{
  "norm": "rmsnorm",
  "norm_eps": 1e-05,
  "rope_base": 10000.0,
  "rope_fraction": 1.0,
  "qk_norm": false,
  "parallel_block": false,
  "extras": ["capped logits"],
  "init_std_qkv": 0.0437,
  "init_std_o": 0.0,
  "optimizer": "soap_variant",
  "lr": 0.00295,
  "beta2": 0.98,
  "schedule": "wsd"
}
Each number is 128 + 32 x the weight over its row's rms, rounded and kept within 0 to 255. Layers, rows and columns count from 0. Numbers have three digits each. The size before them is the row's rms in percent of the matrix's.

# layer 4 MLP gate, 704x256, rms 0.154, rows 550-703, columns 0-63
102:153174079116157085147149139074163126095168156147098180159124154104138205155124111125103087083137141116099139193199113150146112089145103132170129157095140109108141150107148162157146190145138140
101:173103162181158139139154220125129111175171094159061095132121100137165108192169116081168162092134111114201142128107131135104141205147177105172145126070132130099108100159104103139115043156047125
105:109115155156110109133077164147098114119135125169098164092128110061150142148129113173147134187179201129158135140133097137113139073137164162159161140091106113131130165088047133100158173072141147
097:105095150121112106184156124133136125174177117150099179155176129096127103107151164194126142108110114141163167160156149130161123144138130137147164148127129135116093137103142118112151082159182149
094:096125068082146137069084097172168101109110141144100135075107137166172117102158103144155152133138075128103177137143148123123136183138062125198114091134154155090109128139090147130128151120132138
105:156179134080121141127101150069137169147137117097047115117157143045149122140173062069144101193156106145071168126131135154140076125125188176170087151136075148122186094132039191147081108103126137
100:145163205081195129137086119054129203105074134057113172113113134137143147114140058105108111123153154142122135127102093134156140090102101168134096176116169196163111118150137179115109107117070217
095:180087159097121113113069133095108143132140110105160150107115108102068147169044097155115188140154147103126140079172111159110164089131141186123119107123077077096145144079114125101142137102050139
103:139053176156073112118103122130149057130133123101153161152087102104132165105125058134077156194152145112060158177167126145104140098100109107114128195131128121074078162092117169117157170175069192
103:079106148047164076141143147174136074143118120173163140156167171154149201114153102080164135086067084164137076111081187150180121129173073068136110149078165165145164093113156130148133136167190123
092:120054163164130187136102148141121106086125117127172088140124132113110188093101135130130091114127160137137152207157102148154081101166096149121107132121151143158136116127102144117112120145148130
095:079093131103106113123101116113117113087169108136120105075097161085110131102171183172149111144086142069167158204101081144134057125129146195154091154176166153118136143120123167043167136114174148
104:109154121121155110174153104192122120097156111099071135100085039152122133140146078094175145098084148155151125091144171121189092102112166123093175121077106201046127112081129164181133111135120110
097:163157118097162164131072128071106030177111201123137125170126162138070134141130099136139208137084171097172136140176068106123140100170093151127100159112127189194104094068113071158158200165130173
101:115090122135158150152138158166130200155119116122148123094120156136146146159155117157138088148124136140132109122094100121061122083098176134105103129096164158169120121157122138133147132167173141
096:168184148145196099124158162153121123102171136135151155092136135133132124142136167146104103137098133115102145121118149175083157134209158102115106137140128082124097158128133104116088093116118143
096:155173114165127155141167149176076139153137157109089138102125142102094159134099122172123080077135133134177125109105117079088135105129143094191141198116148161101169167096164092082193132137165181
100:092170154142084131165095134150112116112135085140122165142180118085073099091170192138135144153129094230131114106160117103197120094139219120127102129097174191126147133089119146111100128126154133
100:130108113117092121130166176155203173139155148109164145189132101139165139087090194198057182103152135071180112098165099195119159131148107066086119171119166133163153099104089093173174163072113134
097:111112151096144161147090129111136116119097130138138117177120108166112136123118197124125131082134167135171172125159151099142123149085124098070086139168107100162096124136099079066103155159119131
092:111143104158097076119143191168150140159114178110162105125082158143096102164104123120098162043105021100076134144127156123094080146169097082146096113109137157140146124119154145136100152151152142
104:109173150153166154153117157147105111145092131127131069165109099126139162167154171094120134058164113102102164197181116074073096123104107125165139116171142122129114150093138167142146120148107140
105:134225108068135134144136112137069114127135127128102139112104175180144111180157145105088172128114104101139119137193161102096107146134138123122152202138135114115033167114128158152141120159122130
102:141189115154131170169122170110122082147056092118160117133071194111199118126147094123041133145182111141112163105096123087096099150163143162105163157189073158114142115105157174160163094152115155
101:199158138128170163079157045066073107154144136169124055171160120108166097153146085158126173097106135164133169101117129113128109191174169150098167122124127188114068123146128123124086106159141168
101:119119164130153031172135142128098106082128082189077084159165155118138122121183156140127094068113133155094126123116104113109144140163112149115112139137116063077175096163162133115108111107143112
101:039117184097097122122173130180158146183146127134127079128166181116023071123099115111154167113126073066123118162132116122174159119110104122109075125083136161108128072178124112121143147132159103
098:117157112147090118144124192128111113140084111110128110158139114129159110148099134173089122122165108185164134112202083150183140159166136097118140094172145146071112160111121131143107112107181133
102:121077114157136148137161080145198127187128096112136137085150094118149171116101090165131149124160091147142110157074180094073124212164185126156074183142154149166107052099106113092110037164078150
093:126180114088132144111103135098144149184116117148105151051155131143169114133136086147116135173119129097122097100120111133146139115182136153160175163162112158142045181114108101140105055106129146
104:094165157165121157103149131104151132099152131168100086153123072095087117097105161137104135137116124115075110145104101144114100135106130106122116131118123161167150206085097106142153121118129162
095:106148114051095079113081125130122170161107194161142125159167122110133166108090114141106159119136166140164128145139100113087140169132132145140147141151157074166121170137068071144146226164185104
101:090092107099151113127117140077138165132159074138157147121145094202134153114105133169096099125156098096187115153126117108117136128140064100126131119108069080093121160180106093105109159189112138
099:177093145162102145093047077128116116137127150141148131118111107126110148203107081109121118085150120097129129107135081107115096110139177165072146107123114103130127129083136162083167149067130133
096:090137137132150157076161154068154126118181214185123148139120073175117082174157206129148105066084176108079138155105086149127132109155127138156149143079087077139075119111088154197098113093135136
097:135108148107181129146143082144124097100097136159149193136141207045080126176156152049131167138151117103157151095100100155098108151139113075139145108111135073098084157101107145119142088166146104
101:124077131104113049123102118074081169113130118205108097209104043096086089185121151072116129081147070123065112095173107120024112101099116136146147043093106094202119123147112123116123161094113157
097:134149139161159111144067144132139090123110143169162112157148091199106118165138132105136184151110109160125172161152117173130112151123185157131141147153138068113170130134074120132069092151123087
102:102171133139162148136151142136085103141141079093165110140159131188117135174143138110201061126138095157061164194113158131068131123169147161114135125128107057168143109121072100171135035161156143
100:161150106129140108133133155133171178141158106134105176150174159165142181109155130124171163133189057136166153167113138103101106059103141119144165127156127111090174088102089168154095112144167153
088:146118080117155154106120055190097077117132158135163163179099101143143142187098069111123136152089182146130151121114104151112192178115106144171151129125116121114150132118114102128130067130136151
097:126127097107134150129082158140147188159201138208150087117102151065094039127149135101155114130121159141179152085121112121157131110149078192147165159085143138132123094055112146108118153126141136
106:200146155135156091116136110058112085142160179084098096147124181182141133063135186131088094143138115100149096126081088154122130061137119134063105135061146073127142114100100096138158112169136118
102:148152092163158132115119178148124115183137109126121133110146121078065144140076106129098161102126170109127140104071141132219183113135113142084093120150112145111101104142171091148123169125162068
096:112108126189146105131174114091134200103120115134106119130089113164143117118147174092096066087061186163121136104151180146139099171125120122173149112168135145133109152154149160166152045118111126
097:158144153160156155143115139173122140131141172103152123104105135187186107161156128099088137098092166205101155097061149148089090150105143124133099108145164117139098155088153183118159114163162120
100:154141083084130081086105113095070141110113146142098083155166152142205127151104141144147160137121132134098090104076114123174119094125150173103200198190145103076046114141130184152158169185158114
098:191141105117120134152141136105130105152145143105133139126183166103087092102104141135109123101078131128156155117164125133115138139104125146134135176184154088135095083157098111145155144153092097
093:140127136106129163135096065137151090106104141077108130177152143154150145111091117150110115191174166084083080116126126114121159138162079107057159134137134078196158094122122181125145111187100114
093:130117166164159117090150134082053140144089148135111092099104122190122151115186097136132145151123118139144116120196118108117127162149112131147086144154131155091140129152046133157183095130108052
098:175099144162091102113163098170160092117132111125108191111107122161118150145144129135185158153107172196130158162166097110110122093127154165121170105129207043181049140104095114119142132102103095
108:043163113111151128088166102183098136155092154078140159123116092171139134143148087146138147129171125126154087139147166145137059131136157149141100138142123187176127144119152122097152196139127153
089:142119106124106100180108118113098146163159088129111144101128134146155111089186153101088144050138130119197122096108136157105154098191076120100081139114107130140103124137158122126085155156102124
096:160088154132122134093061151143166157152124130109144173188152150141134150123116149126158131068085137089087125120169096142105097189168106162171141154169124085152129119106114106060118099177155126
094:150167157117121130104088180100104140171103097113104198160188052216131157102131084123117102180149126089151094121156116159119128135097082110168078118119167081132157114133123136066100113092108148
093:126127139075145148164060142114131113118129094117100124065213105073155141158152117116104155120109094095107120138131109159127120150136090119125144062122113141109150109103160112139174119151100122
103:063105114153141146094119135157122095116127127159125110116067135136130098116143163118139068139122149157133192108154149143138138125191129120140107131173115183146069127132144158085143124108159159
102:144133125136140153115083145098077115086178048164120167084172160111098178124152133217062152141103139167141165113169105164055114107126150082161141107154122096162077148135135075151115127123147169
104:139133165113087142136160145072133107106193107173108156129129074128115092078134148147122172078160131131133111154094113140118081157142107143125117091117089100138133179160161155118147119139117137
094:166134195157143067166104146132128168151087060130074106163134140146097125142111162119087151074159117164122132156131148112123124081108096117127148154134084112137105115143121160206129131164108181
102:130107139164120143144125127167099164088105091075114179120087172085131144123084124097150091134075127089132165160105214125098088126203153096140073106078143164138139148113115205100129105088137133
120:134106152087177099124131088090057163174093151163161149108127097149137177131160168143197138083114124083065146122104108142145110154219100138149091131146105120104156153198129131153125158122205080
092:158179130143156170130123158125145060150087101075087109061091143181086145110114138180149129138109131104102178110192087178164104151150109095123125108167162112144126075159085189157140173134176149
101:165133088094081115112119221158133157125142084127093121110131082100148071145134178156120174133110132150098154112168098124119097056118113158146106157127120113176095124105097161078102054163133108
096:129176120125102220119107120140155133119173119148164093150133164102107145114129158135155128048057131096128133170171149102109126091071121187141132122197189117061144072104138152149154100108138177
091:132114115085104137136149119113038135148170114110116154132065149158120111147142130137102105165127201193106161131085191160109068166115052093172121136143155152119163098178144114152097087187176107
094:109135143136122131159089067169124098115159145113112128196117071158158110109102157105091146089173114121127165180167135131091117141100161136128164118118130079105154109110140139086126157153118160
104:119152147105101096148127114123112136085127122046144142156176104124155183081134140133117138158104135192171130170092183176155114132159163155152065132159157135072113111147110123128145162168135108
096:175059175113120118125091145120134059119095083096192138123139153144178170140067138188164114128111084093145125116152220157135156153160132118126120114133104113062079138091094162136108085127122102
106:134145107131134132114126108086115164153143125114115189116048065168147126126123132163143073068161139158143164127114113152065083109147118148114100118160103131128126181153096159110192107128164175
100:095126133138184169117103133109096136118119179153067107125199065166215153136141139152084106098135019102134140099116134095088201101158087140108115035093118137153136086167146114130094114167086116
101:114095140094209091145139121116148129112116096143122094148140124145129133172180107108103125129116156153103147161145120097077114158065122106111039133123149122140115146131150087096088110096108093
098:169133112143132089113108143134107094076102164147091131101104129181126136202130078149112132108122113162175131082101134163153165141140057106107145138086178161107082178146091217150050145147093125
102:115085124083091135138125105141088108137125051153113152107180134116116191109145156144182111122126172109141101094152072103085146133087135112154092119163063107115057187113124106160106156186100142
098:084141094140129161087145144097134070106206057079112099131177072109101114132111175149153147117174154058140179096134167134160153133095122171118137117106149156130139150068113163134127148116167149
102:119107106150094073058163110140101137118136100099170149151173085120170120130115112220128078195150109102126172064191116174120178128142178130119094128114128143181118151154164051147131095132123128
091:124088153133153157162110141145131187094151135122157056172118183091172114154076122060147083122115112137159201097148076109119122161085131127109147114144108123136123126147126135116133113127093108
102:103143107109141110139138152118084108154165108127194161108086158184087111121087116094181100161159198060101125099068072114125090078156168111089166076138178097104138127181078068146132080146133132
094:138112167123155104112134079126123153139079118117155143103089115137107139128155128120150088151120102167135082114120131110075116116142111084116088133131138092120054110140155148131231120137080144
089:177186201152116139131160148198170141118151087156087154152160163146143080151101121101145165110166112137125091156096129149128149133114102153120125154182185141157166124211191120144136231136144168
097:091127115064092110094052094122157117136065106135158121071111113144147145104100152115108133162122101153144142137149078167101164173117097160170087170171155121142114086178169128104179150124117115
100:133110132180124155131109071104165104064159119174125157112103164120135123138157095129115083134153143154205140131089158151117100198114147097103144202137166063126139102084151143151164133111173101
096:114077166165168104123098158161149072188084131126099151168118089189124139135125120117172121129155130179123112185180137121117125131117110152135112138142177162099131167174116144110065122099149202
101:109147152207077136127140103180121137151120141154116111153102140128141101078147092128092144184202169120139141121145179115125139175092181107128161168141094105181092166146105056125093126108126072
095:109150133119112197173051148067128118137133165115063110140123131128161131149152057176153083101156128162133075080160081083114153193148178172118127108183151146074165118061103095123104115121066113
121:125124071066112088106181160122104187178138131151156116157103124092094134082148130044108133158102108164188135150107198115106109111139131140221130131134137114188089140106093125128095172067107143
102:125082125127142167080128164166156143145081164139088152175148075126211191110145137128117155152077091133122105113198173099173151161111093120175126178168123147130141114130083131097115142141064138
103:104104113135124100168126113149160075155135217202149138102097122103103129118093162070133169102139130114152058107092134136116123200121132115153144127159129098151129184100165092101196075149109142
098:158116171178144114105113106088112211159131083157138100128092178145123091115143110150095092162099114132117113104128133129158105134100078161108147124119084128075126080094063169151096146121122125
122:164182096117142113178145194112168108107160101092177156087110159069127124099105161119199092142152133142120162151120123139127116134130126120189135132111096174161149128138147115107168064101159173
102:063043148169100123127122128066137141132080125166108214141162121125128136152156091112164119133154130129144132113115114068092084120198044127153124134202151111195186106099144120127108152192168098
094:093141136131142165151136165151156125176166129137118123166087173074108103146210128122091102159113134180162143140183096109087127160070152119083126138125092140131061125181149124174134156193207111
099:092094132107165116121112128103089138121115126129122123115123111179187090170140126066095112091151143147125083119145107124109108190178138170123081094045087090143165132159212145133110178135128124
101:174180116144142151087133118165065140165162118118073109141106095205111120106071135088127167179137094096200140118160147127109095134118128182135116153171150130156068185119167121128149086155136177
103:108073144128139074126091072169150100116112114167119087120116118110126100121094166124156148155021174197129113116139136122162140094115151087130165170182112128162130098078149155139134160204142156
101:140168145088128056108174050142130080136170121126134149136125114196164096148111161167115129112152140079180154120079105101110134134104109122113081199133116073113140151101104107134108146144170112
098:085147137106110114160123237098119102089084145175175124169087112147183105102174161131112117052158073081131126111145181117099164136097133159163179172059140092085212098137124117116126120118120133
093:100116151073160117162166123175095106121110116114113179104142119129076107146137129133127143199157158084130103119058129126172095116132143165099125119085151095148123152133132180083114159142181128
112:120122153135103106095121127207096114137126099167062168107155178143114067102161127071137118045155123129132124138155106112152111125082126144127133095093121181098137098158142091178110170125183139
108:107150156102189048108115064132136115121104153162154087117087185112184108150108136073108121088145216141170151062141129122092123140187192111131123148110172141082162134159174141180153089138128114
100:179151093108116099133091162095177124173150158127202098137069111126051134130083160130194121131135132116129170138102101136107190084170115136066080123123177084107168112137163135117118121093069093
093:109118142093112173102065125128103123176131185191145160131137101102119132087115184154192163143141144091131114147174092124139092156140164101106137113135093144176115127109109150151153145094127165
096:087192122110098169126152123138107154141147103121135144128133122161175142165171131159114132125120127137116093095172086185108126084120113149127105128107117168084057105139101197131148128148144157
105:144115196127126138143132115122125135112163160166099198107153139106120117077104127122108131116108096147119186148119111135092098136128134142174110097135156114100114131194125117113147165139174079
101:140142115130143123128145097156116137117170094134158122119177110118117118072104098102115209175093168166127119154149107186133122105169178078130164103164066089115144105157131105089151116083118121
105:118159158160135138128140114123139141157143115149141078166135170105144128122131090133108178106104135124144094175135141163090114170106083110094167083123131173172096092145138111101152188139140117
106:107088118072128145146151155159079152130135133078130129096095193192130144107141155090141142155065122121108048177083135128172154147097141119151143071103130127078190093105101122092102117113202143
101:158076099100199111113131134128155110110109126140112169167106119082094123175214141143163124150153111089112135130108124168146125073102191105077157116151128123083129148138113165119151156142159027
106:088157127145110149105106120145122068167157143138106146171195126135142149111124161169125162125132064118108136151119118126156139159106126142130111104164194125122139145105068149161124144163095143
098:167100123122164157137122068097081125178079102178142145149133145081126167138206099134097100114109114177106154172101109128124125139169169149170124126159085161157124106125075157136159108125086094
092:160081194171155087111103123136161063085113188091151117097103131122116192214134136043157157215151132186127123079101129158154162154105112150145048159142110112139133111122147225108106124089154186
104:138061150165169137107119097117074178178148161085151063137122160151132153157167098126056187149161137116116210177115123104146139133096143068134075091173140110087086157111074108148194141072147145
192:149141102045032131068121148151122151090116107107145147133071151099096095171094139127096128119105106120141106137141160170155107157160137149152151168134114156142145110096129076147176120142099124
095:132126136197121117070149115130104083197097130135088129137153078106135117113178131156158136093132151134086080153108120103081087121109047113147135173170196146107142149109076120109133129139105140
097:130140202161147106105148174145098158115131127135141155123133039096108210133079108151117147180099133112174145166160109153180131103144158155123134062096117136170142127094140116123152193176091155
099:161120155179131162107132104145110167108075152140080114154140113075155106142125137078114161129152105182139120140113119129126134038093155109200080157148127135082125092136124154133107116173137219
100:125154095120100094171090122161175073164102087096124132121097152087182186119119142165142095153150210123168123139124109172100141079116152046167187146141146147102140127071166109119146077134145112
116:176108134124126097129125120096100139128155113181101149108163199141110121134137146163157113192147132092147150083092109125083151138152182102171149176182188138186090106043169125085119135133152137
092:137108098133117083167128120101084114125154124130156130132114111151121134148124117170139150121148146137159113082181097094078045181127150133174157150104183181111141123127130168117114122167134103
113:190094097150173122125158128114147136109079085113116137064149143066165107157112152188096113079098059123143140189110139220071148120131157113136183068140132114144111077102108107149093103130133129
100:166134130130092124136178164168147107144140104101125119137063123146171101126178080084153085190082060129099092163098127145113139136134152167123183139110181112104122118104127069143173129097119108
104:137149086137117080155140148154154110123079185091133083144102133145114171188114053125037128119108095094104161118126168191114155136095095118123102118100070109116145143147126175122155199158110056
096:133123160157084191130106124146161145149110127178173188176149153188111159170119135191144179113113165115120164108150142089171110130165199155074170164170137122135121121116171117157136138164127149
101:115088121098127149162157140096088182088108110144075126084146100164139159121198135155143145146149136122186125109161118159104107140115161075128132122136127181149182112098094092148122168135177123
099:187149117099131128111143146104108161109148105172098104061064168176161193151121140152052118121076113157149146129127136076143117155143135160125154144115117144162048103152076127126151119202101082
093:148141094161109108101110122173077084082101116117033128189122143104155173144086085109123235117185197120122121081144121101100082129126144156125149154130139128137108109093135099137123193109129138
099:141135112148041093101098117152135143149145154106129154167156131045162121111099135217203158144145168125133145161149137151143163126156107123152137110162131103139094192118098108175102122065149182
094:149153066181112146167102140116162146135112130118072112190160143093145146093111168092150186156141115161118085171130040133109157108104155097127093162191084142099126139057081131172135117133142171
103:056134146116139113095112141115168115145118129119172102140156148149135134142114095147131064164069134100160127101130143102125162209218149090097136063149150124162126135160135181123120073146092099
100:070141058110095144114105139161141100096175161152041145169184130143146169182094121106144160142164115146109171156141162099117089141135148114106125086131117114153167095117133104116100089090119117
100:110068082153120106129164094122180142167155138109146113083139165130141117176157120085110147123075110114164166143033140121052105134162193157154146083143141128138109119129159163175119143120154137
090:079153107112170118139141127149074132115127162093103084129120162142133189175149128124095143119140162149083179122113113059103075160173073211098141146137157118111170096148103101088162180157190083
093:010107079128088154086130179172078165125048156128125127139110101108186167159124109144158104122086133123153131131187136127122126106124140126071159141140133138142153052152120110131123123127142112
110:079170141100118159136112175120135165086115113120104103130122126118202086125115211091112168122126168129193072149163139097146122174193180132105141092127120083108110131082112060168095118106166139
088:107140152107111142109078109081135200171134069150158096163097171109108130167126091089125068094109132074133133136130130121123083085107112168112094144143150192132199107046156179108056099124122116
093:113148072131154111191153118103166080117141143101102143128134102131151042100158150185094119097139127143110097119099064104112147140103114151093168147053122145172131141158090160146129158054111107
094:172167158121128121139131085142097149133143142087078134155071103109141141072148136084117135145152105084134171130139153126153151136142108100162173068189185176142132139107151124173120127096129144
095:092144102096163087144128121168153110073170144132164134107130108171125098094147210097119135139088153156147120114086138165115111081151155150116102088133100139088062127074167170138134056150150065
107:146157058093082108136100117150167198183161101045161155174136115084131161087173113128145133163119137119116188116121206146146163098128094147145155097204132150169201127090147126158197124113086118
104:169167079120141145125136155134101128145160149071151127167189171150148181185198151122110118102125155113121163172139090083125145130123098089074133124087136149128144158101129152139091081143100115
095:165100159139133137124076120101129113127171116147087123091102147063101118174093121150097062092051169156125141141118110185159126131117134092142146138163147147131159085140141094115165098140125151
125:071110134080127116105133155134124101111106058151118162121129125116131147127090125123113100146120130100106106106124151172079129116130118124166149181141102098162125097133169124102091162125094091
101:154114131129075154131141153064135126143148145178103111109122101135124082168119144090061085129092187108114115127110076161193126125129116130128129167166115166086151147176064121085149179123139139
107:099129085081161109155132112164111111152163170129137120145128096092074134097135096130187170083061093147109100158170105096122107122125145152081133079148091117110162085116147134110155132155130160
089:168158205179117121101136136131105092124114122139104106091090115181067059109068128067123152082117064157125163144085119174109101121087103147108142156154128099116151117083180139131149076127099118
104:130138166109116108149093152121178135098141159139185160158134107123175113069132191094145087134121138093134151183082166172113053066163111138166128116149037149120165180218128102082151114077111147
097:141114134178071149150123150113138115097123162188060160140171111125085106138189102140110132136140190169157118194112117154151136102142094075173101142189134147117133085157090106148142087133135151
099:127150134067112145190202132152157132178095149116169149102098109118109160127122175100056155121117079126199133133162112128143134132096074134107173112128089104133139126103115109101157120150093115
105:099121076122094163086145138152079083110113144150118151122186133143178164111117128142170149157147113125150099096106106105137115154140132128120152137132068122179116152125117104117130117226150105
099:130170091164205107127144129167105110110087164202172157146127098107060147133142146086111108130118091081118222143142124130044157150090105113172150105101134134109149130103083109117149088080159153
107:160163077117145174174088116121139139152122168141145111141131171157178060118079166135180120118098168092130148154173058090176143185126193167129144063160111085193124174117146141116140117090117112
088:129133119133083134127187162156140160081110114119082130125165196144122140115103110088207110096145093120197073114139162134087036117142146152149177115183143089171090188066166091130142150177143128
099:124110144086149169082159135117070118197102081122180107135129110067154146157184130114136145124136118117154125169109109148135068148144104153132145154124096164130230151133092087125148114106101145
104:076153100053127109147166087103169110108115081155128124127077245167150160067110091107136086233092170179105123112141111120124189085134170096117185168153104059204158103166140148118121115101166069